Weights of a small GPT-style language model, trained from scratch on English Wikipedia.
Size: 10 layers, 8 heads of 64, vocabulary 28748, 118M parameters.
Architecture: no biases in attention or MLP, untied embeddings, local attention windows, gated attention, skips across layers, capped logits.
Training: a variant of Muon for these matrices, 681M tokens.
Each number is 500 + 25 x the weight over its row's rms, rounded and kept within 0 to 999. Layers, rows and columns count from 0. Numbers have three digits each. The size before them is the row's rms in percent of the matrix's.

# gate: layer 2 MLP gate, 1344x512, rms 0.175, rows 191-225, columns 256-383
# up: layer 2 MLP up, 1344x512, rms 0.185, rows 191-225, columns 256-383
# down: layer 2 MLP down (transposed), 1344x512, rms 0.0782, rows 191-225, columns 256-383
gate191 099:487510487500530480497491506572532509477497466491495520514522504532512523508506467462519536507507519525494497470488538519464568478499538524510525479503451525529506473513485482506488483507495496462513512511517516532492472516481554487505487491518491480457465523547495432522512461499509497474509495454489541494502486503519465479506502467502512504527468517463507517476500529479516472451500
up191 094:527474562534522447519554494458500521484483520548492517475492502509489475508494503538465511485470482554508534508476501467471483502497515510506465494511469504500485507485548496476506546512519471507528484497468493509503490525523494515505488459519446456555517511490501497496499534475515532482510501485488465492516451483547501481497464507484474502494490449522472518536504485522494506498443
down191 090:521527448497518501502463509550510544498512497524540523452486492529517495483525501509477526501488511508481489491490499482501468498503511458523514504526506496506476524535490485495506501528495517485499524459477529476536538511491496470508463529518477501533480482486475478492499499485536510485469521522510532463475511513540504472503510472528587498505510548503509466499496517480516410499524
gate192 091:463457529508517532499522516510512475515505495467503542485532489462445490540476458483511476546479504535477458500503530511467497522516499471502507471488510495504474492448480458505518484501492544544527479425488518529483501490540520507454518504512514513480525500508518516506512531482462491490465460500493465523445472499481486488496527522457556474506539490529485496506523496463480508504491
up192 093:490488490492464480503470505500526480461469494496511468497510525543550503466453514524523494495515503542485535485500518496491473493490485490499499568501530490461527467508528506488508467497531509509494513494504458474501509484536484472554497462501516513465504479522505498454475512483487486476495482495535484525495518537429505525497451558502505487521485525460475466503531515497515487510478
down192 093:488488507447515503496514504497486568508479550434494511510501499481457470540520520488532508530494453494509501537531452520494490493516502484547501506484529485504457534475476527490538526507510473480497486507506501484523483535479481509493523466493516457504553482468457502528474505521512477503479494499484451469499482489507527466503482473471568490467512500481486518531437465488459465487511
gate193 100:523491511485519513491558521492535500464504487483520486540498516490479503497472444502514538474493497436490479486404511516462489473504464499489526526521507531502506440465505532493538485507526446503516493484508464486571512507489514490513463508491489555492493540529497488529508503487511494535534523470469482471459467521526519506508504460473500465468480481536537492505511510474485497545508
up193 101:493523484478510491490500504513510479517503497490441493476493502509523456534494540469500519508524488474451510485513522523492506470478521531507509510484493477517512541503508497537469518515507490488508505467516517482447496485504474518516503532526527486477506543492447523470550536499546538487462484503508525536495502530544503511495502512460462523482510509523534520510545516543478478534487
down193 100:507505477533474524508471483481516482470501500516541475498504500463492455507542534521447513468545446498504523496523541524494535473487484509543506497471479484527519433460482502516491455493497557480526545518486483539503491507491493506459500449513482509533507501478449473479512520492479536445475426540504489517523490483460528518512560473498502534502506510512504534497505511533464482472551
gate194 099:508513478450497506500468491464523518505471479575552511517495479553533520515494507487483506502508518496522490511497536485512520532461479484527505513524486488494518474517500509489488482499548523478494460493498457494500506527529461526510491506498532493508506470432483441480523488494506515490487507509487485527517485537518540529539480478507495484468524508539512445483479483500463508513491
up194 106:497471508487514463528501529511492446409484502465520456492486517444485494477524494513514505465467482500504467482502491461489473511506523497494552458516469506557451472474501511549490469507514534516506493519513484514515481519532549476473497475521482492458479521488490493459510506489498547478463515489511511473550508497476479447525510515507463480510509499496485490498557510491481503448518
down194 099:496470481528475477500484518494480525522481520478497536533535495531480482477508496491492458452501573542550559519492495502526561506510475510540551471486494489513509510504447487480500515479468497497521561491530514481504499495499526496518510465516493493482479536548537523544475472521499502481497519534568440505518505463520494523487522497513443457512507489516518457536508526508452469487511
gate195 102:548534498501495520529502515493487497513497509531486510536508499447472501529488504486472535528479510495489501478495522495522485512522566508462473518557544489501500530505500516521500506476493520495463544463503489485519500492460527499504545445500536492456497528517516468480478467484479505495513486482491464513525537467508463407464515537550521517501492483497501550449479506516495506548523
up195 097:513508502455495495493549508484507464498493508536502523497459537506484443497482463512451526460506526440538496493494492531474490514472504547454505524499569506449462517495504529525467550513500472482466452499444505488519509504487530450479492536508537460519524544515508475492472485513458476517470494518512495495535497519446471497470489480512504549494495499494494524511488554491548481534462
down195 098:521497530513498531492506480502509488470521551536488494511528495493476494494504536452521492478482492521508506507516519516467513507485529508495473515482509504529495508501510518553493504539469494476517513489477511501505504500525489423481507524458488445509500510495538510489491493491475473517399494554535476518500515482482501502492462505539500504502497483481524533481538520476477493533543
gate196 098:487458519514540470499509519494499489513514483467519490514486507431493555503488469516444502440451444511492508494548496526510495491475540536519475517462509479507534552486515543528515521499498488492503527519450558492519492430504457490477467513502508459542488493471495495488495489502509530480526509537490571493535465490490485510508496501501485489472492556466522536504510508472497537490491
up196 102:483492509463464491540502504501549516487518494537483528522470469469532515483529493499482538492528508511497491518464557521442504482471519503480486515483487502524495488469530499534497521470490462466511517505494511485519505504508490511497495481473554514519470432495464519487509500459519472456510510551444520514523489475456504556506457530457509468479510510526494454479496493538515520468507
down196 100:537509477530478468512496501501493515442559510498487523499473513473474454496503503505530499517514471487511530465518472483513524535525543502491478490480498524509475512491529491486514493470522543525509488551476495550533496481500506454485530461506539493504514556539530471494485491483524451493502492519521525512494495543487526476512492516467517508487513524515477543529491518503541550479466
gate197 099:505465527515506487498505508518479467470451430481494522494525510523462533506491494503473501515525510518519507485522531510468513457519465485484514515485506496552497547531548501475523529471532483513525534529518497479514528494489530502509468502533447459509508521495485488505505554475485478499521499542474467492464476511502488504486536462492477493501477488522522489489523514480502530520500
up197 097:493519509504492512528505485485497455529466459463513498452472484542524501506490496496458520514485497510500469510526480475517492482488451525493509515536499533533486530509536517502520562462534440538496515521527482494529486485546570489488517524484515485499516517506502484458546476467503518492512496510518502532507497515501496538462536492504501514534510493468521525504494539538476494519503
down197 099:513514502456448526499496546555489518449504488484509507527493522481480497518494539482503489476548439489505508502524447482487485465506463489544508478459497486474513532501500487500524520506484532533531520466504501483495550500532451530507503528517477440499485489446486513513514471506511505503513540485468511507513504477480458491526533478533521500517504473474515496505474516468499496477495
gate198 100:527497511475474496521517524500527472523488490490476530492542549490475510470474544558468507482546515489516498469469506526514511506467498489473513499515462443494482499516458514477503480482463526510472482509541525520525488461472476560514480516482494537524542532499496533529545474494527498504498552444506552509508534497483477462520496511489506519499523515482469534477490463530481498472537
up198 097:533463481510474489513447505481492511500523512503562501483496540467487459511473456494533509540517498430499498486460477473474541490501501482519554490514527496493525480516493518468525491480551514465473530500500502485508464493488505493543496503497451492513521462546478509517535513449523495512472478505488482474518494524503460530502521553458499484487494500481483543481532491463485501493482
down198 100:480502525508533477476490505520491509508502562520498540508506560534421481513521511508469486509491528467489504481495488484528494524530484470510476487525479456484503471514522481492495482462500531534493501470467516523515486481469512492471557487482522511475470466508497512509532528526492497505488524499493487491480485528523502480502508495504536492529514515498464517476475486504499504497499
gate199 105:518496509502486533452501509544517476479498507542491512482500491481544480512487484506502544478496519459479508461494466524503491491492514509504475457502481513469526509516511482484480500500507446487529526481494492463531487488445500499513520508445489521483472525539517505507533459497485544486488488504535516452517531523487528462485501504484464552497456465450500482518513525520490469506533
up199 099:480535509506508497493549473541494488432468529462492457476486514497514509530494443491538526500515535498486495465509497520489507509511549471505494488495507451528529517505438496516506481502521484474476473491505459492454536508512522467505508528514540507505497527489509523475459446480507462442503508504517521481481442494495453574471480527476449481534515467468518518535528494490465490495481
down199 101:489518503465510513561511493441471473509511488466494570510501485482515559447503466519520527443485530508503526483473455516525485523461509471499541512529451517514475536491494455549442488490485488468497487501503475499476554506511503502491508501535460452499503476469528527472475461516513449503530516487508499502491557493494542533490422479483489474498498493517523487525515494483500489440495
gate200 098:509472524508545527450505552517491530485488492536508488447523496502486500543484467484517502494474567474518488526515496518478461488493525541519494498497494563483484517492513463555485516521543488477500475542492501472499499479462490497494499496546476500529505503528521512508433466501504488530449520474532503458494496511457494499514514479482491446498527458512534531527480474462477455508546
up200 100:502512489503513504533513479502466478486512430502545464516443526473485530460490513478511512530516501491507529485540491436501521496496443452461497533504510474458476530529494525504489500479517530497502549490511498527491515501503514526483542492503537485500510470493475484499487510490505492508498512541491485513460506499476516470506465510536491509505508498424504533492454511505483491497519
down200 102:533458520533444456494509503474519512482547494477507521494520457489498504484511454482468538524530478464479493447495494484500501508493504523509481462528543444515521514501500493502523520486492511452463481503472535537494516484506491484484494513513494510478469526538487534506528506521529501518512493529511527527542499516518496461479455538501497509507460514492483518530485549487531506443492
gate201 095:477518489536519493493499512490493476521422486487506463481514480502470521476470540552489498509494518498515490498518522465551470473453477481517534508547516504492478469475512476497508488540538492482514500465497471511508529481520547537515510480521528522496476497496498532491515493537483514476507490510541476539473517508495481500523500502478512451456521512495504491505501487481456501492526
up201 101:513523505492509479558468497500502515484498495497470521467471475485520504534514485494521503514528533557435538489499514524511535526465532504515470506509527503510533504497480540497503452496478517490485542530525496504500540517491503503484488546485533514535506506538433500479518498455552498464490507511519460539495453482522522462471478497483445507541485535517492518452489525506483500469483
down201 101:519493525491522477475520513520470453473508535474492548503509471483559510532529513484516491510547487533462536528481439568467480483495469538495460494511536536481523476478496525481528515475486574474487460505533503487524527534465502467446522528480490487522473496493515555477489492533507479518504533508482527516483474501549494489444505510518494545507500466478479512511511494519493474509502
gate202 100:516517496486487466489500458477494432548521499536481473513514512450469525512536489475521484507511489533488471436490518521534493501503475483502504494522527542516493527475490520470484487549548478436493511521478532501491516531484500497501524485452511516495451533536510509537525511505495467475498494542529457493529443464535537507537509471510469479480525528495515515526487551456496477507498
up202 107:501518487478489522500531506501482491484504502516438508485524485480468485494510462448494491505504504521517466538522521521519517524464483506516484461481491493447474515508496519504523491444484498442509497505495512487515454508538507435476538474550511492479531486478541555509517443526443508557518509512487497541485523517485512549492463522434473489464532543538506465533529539507499514462484
down202 103:484539532509528498486532536473503521523518481487483491529486521495503506503487545520532485516489471538486470537504526520529509507462499538513545459452509514463492491502503523512475470516516513513476482536506491513513540523504505454518498523509500502486503456523516482496554467489493479535513500485527472492545528543506517513549497489495551513486585498482461477478469525464523511514514
gate203 106:516504506479518484514498501538479538539522489480466487500497496523479471501485470515502514506491502476470490549468478497514493489534520523483487508474544495503501454507519512465479509513440512482535522557487481526474503492484498520486488508432468527521477525517492482508531511528526484524519519522477465523482512467500521534503514482482544513485455521521534489474477461469466527516499
up203 102:471496492535538556524503509516471525473532504521520480544471497458509511479504508495510517482497511509506477513525448488521477467521484519457498462538516475529521473518517501490509481543501474476462514482480517514522514527516515541526471476503482500524505532486559467485530533470487504489499551510470527523495509466502472506504523481499506471497486474486511510488510553548512471533494
down203 102:466470520485516501475502507477538457493524505529456509469497489550501513473528542487526543473515501494483527496474503495506501472549510491489506492487505490472527505505509502480509487478411501484518478506490514483477528492500466482467464489475492540519539501523512519488501495507509493507514504530533449515444458494482530521497501449491524512495523511514517500490514516508460514483492
gate204 100:481512495539537568460523473466519495485524506471500541467533514479489524527502451549473480549521509506540494515499525474540501487502514486512495511478493494520528527465475453501493464513484463529480524512518536503481511511488497499531439536491497508500527477465494502514466522486444463477494520497481513466505447491456474480508519444541514493490528501533507514491509519482509492505514
up204 097:535465493533508524481515491479496488523516471473487517449515514461553525460524477499469488496531523495558470505499539471521479508490513487510515537460556507538501503454490464512512492512461491537501497543524525501470499554504487486520416520470516497501492492481499518500471479461478487517457521525508507467520474493494515503494482486519535518477512488523505482500514475490515513508488
down204 095:561502504473541512491540514516535463494520529527450469543471494506508503491522486494500471515478475508520511514524500501495483528493522471451464474520584474490477520494444473520497508527507498558460512467497463516521505482495516537492517540508476538471490485495497463482506516434551510491499496463541513489524536481492492493540493544475483499491528489485495458469549560490483478517485
gate205 101:493526510489502502533444506482505553486472508524472492575511504541493520490513509494460510499496470519478502491458457482459475486489494540445512471503507553521503473495494467498475506504503456479513496469496476498498515526482511489467488501517502478501495524522481502496516444501485529523514515491531497493460513517504483479473529467498507496530498526522476494491554494469539470530474
up205 091:522499494514490519528506503468501514469527501474499455475504492532489508499503515538454504575541510514515488519533533480536519501478496503516507513508428448510474508480461494527471535507442508525497532572499500541448492517476498485494541506501536494479510498553500515489535506551508461499499492539490498502546496491504494494518507494517479504547499514477512521547476524500482527514463
down205 097:493506540490524501486480468538465521421482473472494457530498516476480501490500488524509513555493503494496465490535519489509477496472464506517506503515490440529479509473484524531502518517492517503486511528483520481493488506540505539492532537496538502504492528499529545497490549500533462535508487478486506498505500533553486561503485463468504529530488512494480516511496503556502524475516
gate206 099:490493464492541525509547471512450503513481525495506505507490485525506472484472507523486565488519499468487513492482555527496543455529485479497488504494476545487519513462500469452515503490456541533502509486530466524515487482511508521439521516502465517504551465487500478505500532489488511491552526479493490538471493477494485522505509543530500482477530508456506554548516476465555450519541
up206 097:496472478478507519566484520507489484493504500516471495493497509511507500552567545565522506484455454476479456476515476500527481486501539474505513489583518463484541505462477512515528472466548528515498489500524486529526527494501537491504528535486461543529510532491512495478490538471480507481499520507478546473543467472469486503484478541510529489469509471449486507506508531501475501503538
down206 097:543490494526488485515514505520514530466502535459503496499527506479519510506470486479522478534514521541509469510483521461545502475496500516512494513470474542504505531486541482492537526485514536495505531491497522521471568521497465466467498513524493503490477517529527505549519567513537489529484526522515465486509461535507509544533467468535485540539512507551489491508533531485520504484470
gate207 105:474474493464504522511474480501477500479450515524497503471471492521555528503516503468515551506488484487482485497512470497483539511420474512464482521495495517521504512485502488506502438484516501488493514512471500425540494469520532503469536485516489472472511464482473506526479497523491537486424481474522498456507496497505498472498474486499515529500525508525465549509528501515511478528488
up207 105:515456456504493521509508495499556457495503522491485494492548502443534465518522499499482491456516483548561520548468507499524481506491544503549544475480448528518520487491513541531507522501531487524538542496472491497510507542472514515540522485517524472519500530501487471509516520495471494503515504472515475548458529499480514510504498513508508493492488490476531475509517470492470512514507
down207 103:480488506495454551542510482501502471515511450492536458467519545466497533516522514519490484506489504490472490478518483507470480513475494507520553523537459516504525465515505467499492564502567504524444532501479495440466508528496491510521504475493515514504538526517502516532502545475495458566502511541500464467498526452478521477503496465538491484491522506509491517537490506473439530446508
gate208 095:467515491479492542534507522513492494491494489543521524513512493479479549462489490489486516468495491483452459490497483472545508474541482463498561496522532480498498516512481492479503488488462492528524484476521502471499508513495539515483516503491493511496492523505531479534517482482508519447501486497498464541512570536503537499494535498479553501532497519513514506525471517493512562475534
up208 093:475491487510519494466484478524530461519509518484525496470478507521475487527488467506504460531529477508540476525504503506495517540445503498508482505512490479519495518472511471508488456513524484489469500529459519518485474464500498499500463495494508485526495471508483492518462536521533492558503541513540523472491475485510484489519494509535481502506498481518495470504556496527511468483483
down208 105:497511506489475583516488488502517519516483461502475474487561492468503537473470474504498524489510510513487471471460515534487498469520492491502533486522531496452535505488490515497532504495496500519494492519518513529531481486507532465485493503507508533479500512484496484491493455448471484457503468522503454529485551475497504480466527486486497481536492508578485499489486497503469549512526
gate209 101:503519539539488497501483502510505515513540501490477498524524459476520491487506517470467491499512522528528460511497491524486510480546497475499528558525505474475500496515482466513517483500527509493510498493520474504521534474446442484505498495532468474543502517523513535563561528509519533469478540471495547461501519500529478474502523537532517485500540463572511461479492514486517535494498
up209 097:456486536492474516536483496473525520488547495503513520520468483468470493506538514476475503505473505520520444497509488509499527484549494497506505499495516485529478504530498475475478471438473484520459443520482530480491472482505464513497516493521519515491524468536443491566494491488487514501486465534493539514482509486524488476481529533569545527479549479519487528469501505488498522501433
down209 098:526518483468508496509486512504516469530473469467511501479466537505495537505485499511520538525483531478513503400488527498496511499474508501519460459508510486492517527509488449503490511436514529478480478513514505536463500535548520500491509480496482530492510507554492466480461482477479443498492468488500528487474499502485473415533520498501495511480507498527497510506494474501499445489476
gate210 102:502498529499525492520487480482500488497501510504495483500518495478543496466514509463547520479521540471491520496505528510520486490514477502482487445505491559471484514515535512496487498529516497512522469536523500546537494509483485481459505539469474530481463487505481478526511455482511537461507535501508518515492510523514536523500500527506486473486516534491524502526541469509515543494532
up210 101:522490510560499492473502480511505520493554500531455479516504492526509508454499516496498483496482490514524468549511520517516529494488512537519493449487517507462501480504501534515529475501522503552519469501500479486520532455532512523505502506496527496473467483509485477475474498526500507496520467518496522474510547534471505516509515485484509506546504506496480538459553499500433461508473
down210 097:508530497497543512514540488473465517508493487499581471561489488524465505507528550501529505493491500524523462508501480538514542513496467498516512524487478486462484472497504505516530580516522514518471456491500473482501483503535519527523519524529519426474483577467499484471502525517482442507487519482531531516508500519495507495514512535495523520467509499530512521437503527510466488510488
gate211 106:485494523522520525507466542499466489484516481469499469535521542484521494534475496515524513485474500521476475453487486494515507515503480510507495543491558478488492496495518535477528573460523487524488500473484527529490488476529517502530489528487484479520505515543543556510495504527476502508499504474522511544500534478494553481465498475515545446557514466486519548517504494505497506484517
up211 107:504527519480472476463474521458500436509495477457473508507489507514480532489501501512495499496502502499479487442467505482521481481483493514508503492522496526480481490514539538490516532442566481535508511461480538493492483456499532468451478504473444512547519477544535533524505500484512540509520551455518494530489490516467584482513481466509543480522527504495548528488498474492502511494535
down211 104:487489481509465504482493512537534488533499497492439497472476531489462499514521544532472502542496458542511523497455471496537499469493501497483509521479453525487509499478528511491525519512518501532492494505496538486514480516457533468533506521489487495502543515481490531482553538474515495468483527470509529484530506499420481528495538483458526499536488535477501483484493504506468511537553
gate212 098:553472498505481491440463517507489505495521498503489500507538494510501525481492482456500482523506529515494523456495448509505567462507473464557492487524509533512517513537491525502463494490494482505492487496527500479521525494484484464500501524530472487483524465503526521483486506503497460492497502500542536532509482525475503466482488503495541520511485526522524464506465481469447559555528
up212 094:492510486524500542526454509497459514480476512471509462481507537520507493532507515492539488513499482468500524524552544512506458485546504509467514471520506444533482545481496503512492515485458488505534505564467529497479475483529495486473496473497531507546466514477493501516513501550479527491502521493491502509504503517531489557489507497522466462468492445481455522506567512503555482474462
down212 097:503559507501472471500516487530466502568449499506554527542507499468515451511480472488469454494527477543559478533506546499501500498453497475493511530476488516476516481525525484496541500484506533530561540469470503457495479499499526559526474467519513496509490503496525507496438515479433538483512523497512492513499514557499466522501474535506523491512503491495501503476501525513483473431517
gate213 103:503532505498510478454492476466510518495508541514507518501543477489474500421505495554510485506513435498458476482520519527522505505492528510482498514550490553580494465472518508470501517539491505520452486459487483494487535528511456504528469489517524484508518527504459507467494525498454484480519522482518540499525518504486544505499529518520547505489492516491488508515476483474504493495516
up213 099:528516502489502473537490489526496467493460463449478503477497505541499474494482539496498507533530475508506519487494491493501537516499512469546520495444474505485534452531505480519474492468491451514492475515459482500472504449493530526482509471457509495501487519494530472490520462500540503532499476497495467475480474470488495466530452461536456505507492469461510437478478503517517468557518
down213 099:482494491518520492469457497514494544494489517513492484514464533514476490496487521501504515474506527531498564520457500499486493515485503490537512521502517447465540475507486518426512551515492510488465504470520475469528494519482496496499474479481538425522480478494492523482511492461519484482496485505524497522478481476452499486488542506506519459500493515503537505480451466497499476476533
gate214 096:503479487548498521510500492486453489486509547516538482497465499498471499550439459518473505500486494523479503480535488523460449471524471489513466459517522509505490524483531490529441450506526522471508547496482498532485453510502481475514461498510478483512509527520542501488484501528504496502450499502538515546491495485469473506466509540489502522475506513506460509513464483482515520506507
up214 102:488496516514461518481520483531540542503499550509488464503436505504491514523473555412506528473442472466481502492480510502467508536538488513513522500529532500485473522528449491525571488527477474462505485487516486437516485486447487523485472526489500548512498457529516505496480515475504549467512520462508559501560452508507511503494471516470513497492505477515504519494481526509496483466483
down214 094:494485486450475461579507515542492494492506522502569496499516526467515518502477509464458494468480503483496482528459495524511552497540517496506486496462490491494501487567468481492539503442502520532492462467524502481511489482505518541506519494483503527529562490515494502505516498481503548518519492518483479498464486509513497485459505491510503481474495508492513504505516515526499546474474
gate215 098:511532495503485472527468477532488529526518516490514486509541521502481486527523456494459509484478505429512487480511539453500511488473535505486459516502460489490507456496502511479498528522472484466496504463500508494452512527505505485470513495510536502498472503474510461514494491489522485512492563501526507512497517517489502493526530510457485489491500558506523521502454505503493526481509
up215 093:480536507535509534505499487509527476479530491502462465481503493485505520520490506512496474462518516487477502489486487455500502513509511493534479515474484507498502503518513505530526488519498481491510504499526517525492503505546518489524487492500470501527526532473488488558473513491494491452487481544478498507534487490459504512524472497531495483454455521517486514497488506460500488488491
down215 096:529490506516510502522491504478482492490559497487493478504537434490515479461514513490512504507550478517496504492505493500491483510477520487528505459526505483499510549509495455478498499473473502477482469493499449539476482474517476530504497528516513490528502538535488486503500508489528481514518525466484499487502503511494509523471455536492535509475462489523467522516529505411498477509452
gate216 102:477498481503518531478465491587466463480516530471528443474505503517444480540549541525569489510527509449498509576475486487516494528465470523451491493492496511507523458468508543514495487499558488516521478528480455524516547488514487526470484499542507515503494485454512468510536507459487485534544502512451474450478509498543462527532526496519512469487531533474514492494478464522500470498511
up216 102:504533486521524480513498492495469493493501494490521446487506537493482498515508448507478519524493502497537487514455515516491495530474502526463516477502464472484544465460533523502506510499550479500521496524476485481527527472539498485474473532501470527514517482488539476528484524488468502519541500471521449427463491530481472511524514485541466466531533500477477462522530499514507494463516
down216 102:479524453508473400484524479520469509470546566491530501519476499477536501532501482479500469453490496504522521465516520507483469513487498527489533485510476482505511505485483475518504472462484515480508486499536484488528471513508520485461500478548487533489536496488514497553494510515502535458506468476466444516481484512529516475518512461490495531529469523499525513498515458505474475491514
gate217 100:479465538470514524480477504487465506498488481504489521525514548463476508509480469538531478507473508493479549502546494526452459546553507467480522482499542505544510480448505494522522544506507477495477500541500480474457489476488494478495487522454468528514484510493504516498528498509517502529466514571485501471503495513497456506512554483487485476473453497471479469489501466501474501520517
up217 106:513504546523490486487482486495516476542487479463470491495520511485488484506468528513489498529520517492513505461474465454491517494471477509487473472473503467529485511508450523497516465528486523472518521462483489511529493524503478540500521479519494465473461525523529480501477512461491500477507524472483500535459458517517523522478486487500483468503539494487515516532465498489524464482475
down217 106:505475510533527497496521519501480506527540534469500466511494494541504468542463522513433510483462478462525517505502517510543456522527535477540510508478486488520488524516541488500482472518522525502477545498522508531516468526533513510458486533491514465490547485526478476458514473522484481511509471456522473508448512507496520538490541534492495485497465512492515530501519480530480464473468
gate218 103:460480494519473516528466478481458490546522500530524511579486508461506502497490510530493517528489493509532515505520512524498462447464517515522506541491480555497521534492500484530487477459494456529530514524521506487476474541500469521469516519526511502538471497490502485485506516501552471517532512472483508516519436493530516462488482489486522484524516532485542502492514496524458510478465
up218 103:497488510496465525459474551504534449490537499529484489492477479458546445504527494517521524535506497512453507440534510554478481489480517476489477485510498470474497501478516462510469480494473506524516472520524502512545480473526467482532506498569447526463516499454484487501544507499509496489475525472483458524476491486530493549499502459516475546490459506491496479524558514476505504484539
down218 104:519494490498490492506497532519500512477527483513469461492478459524490465517512475429491532524483472471521554508487511500499471513535510483538474493434535482550518521521451515500473509541503478463500467500431505505502518475492532523509471462486498559531505469461547483474484450491448494492444483476507515483554491477487521519465506535519494450519486532503442548495524501540515504508461
gate219 103:518513495536470525575523523497473469506460477522560519505525509492493515532490502462491511493530520497486504523476519506526539505512493459479514506496517494485474506470539511500458471504497515505497481516481498484513449527491447516517482457469507481492473528470499489499479478487512592510476474488504469497537503526517538501510477507494512506523515481498484475499546485515499479446507
up219 103:495492545523516445522515490526468548470469510567518544467490511503500492517477510496515509535503501500488481513507500496527493534541498535502487490481523478509491516442527506520443526541489523497519493478535520490508504499510493501490477494498543511452464509464479497518488443491508506484497513533494453492578523526510500509472536546507485488486490545490485507509498518491479528498490
down219 106:455445487530478522541495520549466519473485448482515478503502447517486502486483512483512514536515502473504514514526530506493512528446529469484478494470493515515508479498504488489455474488512524494494507444473493529531525508507487490572518490516491527485506531442528497496488475470490562525487449495539511516535495529553514494470516459506511468523504505498514506490520509488501509509526
gate220 099:514517483525474529464492470499482482488546486521502542499539519504500483531515508503497478554479500498525549535486440498504538481474476521480495524508540531484524508481518454470520447498485542504501496504480494495483505463488464493533513512519494493467524505515484530532458499519532493482486459484474492511492486513436486485473520505506462492492494491478485501531474542504541498510492
up220 096:509525537508528492504476506488521491524517513525525504501498431457525477506518534480510475492488489523484485497473483482476489522503493555501518530498515456515519504485499472500441509537481504560489502524482470478541520496491504535530472477489498552542484487475534473512501505486508470537508528450513492514516528469493497497513510511510550477481510548494487462532451461505526529527498
down220 098:500514493518505497493527501544537525517479488519470469514512470499557539523512524454527513463490573503490518500510505507510500488492551488471489497459487506493496486506476472482458494503499534519490499514486518503524476498501497505526501552557501494483536545523540481476508511470488475458501497509521498543487500470453484467552500503484523513498515511533489482534480476478506492521465
gate221 103:498516501508496525507471486541540507468496509491483514484501557498528560525475536498501462499495556526462503480515485517512501491480503478494495520542509522461522483462513515535504523483512501470528547475514475488492482517485506483470510524433452493542499488468481516495508551504527508471512535479498505525475469520525495501512484506498508524505517525519444508452501505506494483500522
up221 096:492484514462472530534465483515536466484473527464508524507523524453522509522486490540487529501473558470506498473526481500509496485519522448493490512533466539507557469494486534531504493474473534516514514469541525509451489506514460495461517517467454504510495488509465506506500516519507511531485520469530515491505452534524479501513495536563518535483494486482509519560485481514472463504502
down221 100:467486512497529497523517484472506487502513536502488445502501520525550528534480466515478478534504534543488491498534486488484523496474500514490478470463487476524504504544539507496516542495522487541521528471482493510544524535492483476483458515453518503503486477497460541502505558488494515487499514518488515497495492458517469546519508466497506542493501514464429504537458470515544484482520
gate222 103:478516475468498484498495490520510517531536485505523519506481522477490468485472494471511467501485516520504506538528503499520531483516483548480493540495499491498492473511547475505546519525523508520495511498501503504517470537509483485509500527468428471495484450491545500498496486490530494517467546512513501482559485496509479500472462527513497446498522528474462490482525493454500481463520
up222 102:483516519492481504521505495548441527458479526511515510431515508533435496499525464497487550506472450529509482512491484460481476500506444520433506473507554506456537489482525509500485496541532511540486506574439511490486512489503487465468505474454499496498506517492476493511498470437509510540511463513489503547485490516506487515481522524505498484521509499500537491503532507494462480557496
down222 105:534481505481498551497502433470471505490512490506532481474467475507476511484474514523466506518500492509504532508503521527451444497504496501462471481482535494512515523518512531534506518514459506558487479524437507515543503483522514486486517502478527490526500536514457539471430493519500509552500490491526494530532486503514482467484505497506526516480526520518465457540487501462450502527469
gate223 100:538475494495527492491454509524520484525464508486522519520458482526522488502537503490527496459540491525522500483506521484498457502494496528491457521504499446499496445526544516475532521499491509501476501504501495515491492492501456506534499491548528552514470520505504466483479481513511502521471516519496503493487501534521480504445489508530503522493485560502497453473457484518522524478482
up223 099:483474482445472491482496523509506504548514508515505516496507490497485463463495492517480523486493518485506517495503480509520536498512467522524458549512506483509511456508461435578493485511519489475514510484488471475519472535518488496500486514492517484503514492485515488499514473521495495489504462509498444550471538464473481499490472486506520490474507507497503523522485513512522505511475
down223 101:528465503485459537528511487529535475511517474491524520510457518524485437512480472450491490479490484498514500491495501467488548504491478481549509458501500489525496483547507465501487470496459517486504493487488517469497506510485527467429471455503537497525504488478512530495474522529452513447536481474473528494451483481502495460496512480482527543511514520445507476512532509486514521436533
gate224 096:480478482529465507487493486490501502467498506461484509475484521473483523467477488517524543530486455491490466505473530521490533441526495464499474459506513477506506568494505549497461515498486516519466525496514556512484497483493474493477490468483532495518498547533472518507485543500513515492502546492494468487461497503513469510500503498510492484559501523539475491504491511494499492490524
up224 102:512506500542538463517516525474532473509509552552482488471495496486497484520518512504478515484443490532466498520449511529494507491519510485522467459494520490483499536504476533523529520478469520489504535478475518527490491496489486525484558518477541489508460518549511529503486505509558466516516489528532482507468509500495464491479457524518506519528508483511470452499496494467488537487512
down224 100:499509476542490502502489464453535514457513520501502505537491546478502521461519523510490500512530494469491516525441498517527491509482483495494476488466557493439498523519478479518488524517483511513478498453494499518484483488506529493487496526483528503532522470524497477510476466466510484499501527484497518426483475465484491548478500499466459461524511469505509489495491491476485497525491
gate225 104:507510461494478468415480505499487490531433486517486513477524481506517481472483534469511491536509470436480475475488517477537502503509490478518506508528488525545498495526521497473477505505521475485473535503435487519514508462512488445511537450514483519552513523504501471451482513499522511491492520541474533513505519513510470516457532480466487487481498525549528534448526527497487548487512
up225 104:519516520518493525504493514475531471532473554504487478509562481510506514480546488495503522500510511481514506506520522475497518524510516513502495497439497523504497480497475488516523528497494515504500519496445489536514491541460477501505507516526505563524476543501464444477484466527454484476500501512479510482504495495539463493462516514519529481495480532492497489493494516504507530511469
down225 106:469499446496490486476474530497531496483479502495486518511474482540516507507516444503474502484509470508502484497505516455521536520453503501487461515486471532525518483495495510519480522508497448460487516519468466521527500474468495520476472455539535488491505537523418483530529479503527495475474508510509515527504502505498485543469501497463489501478488539507477477468516455530513470496530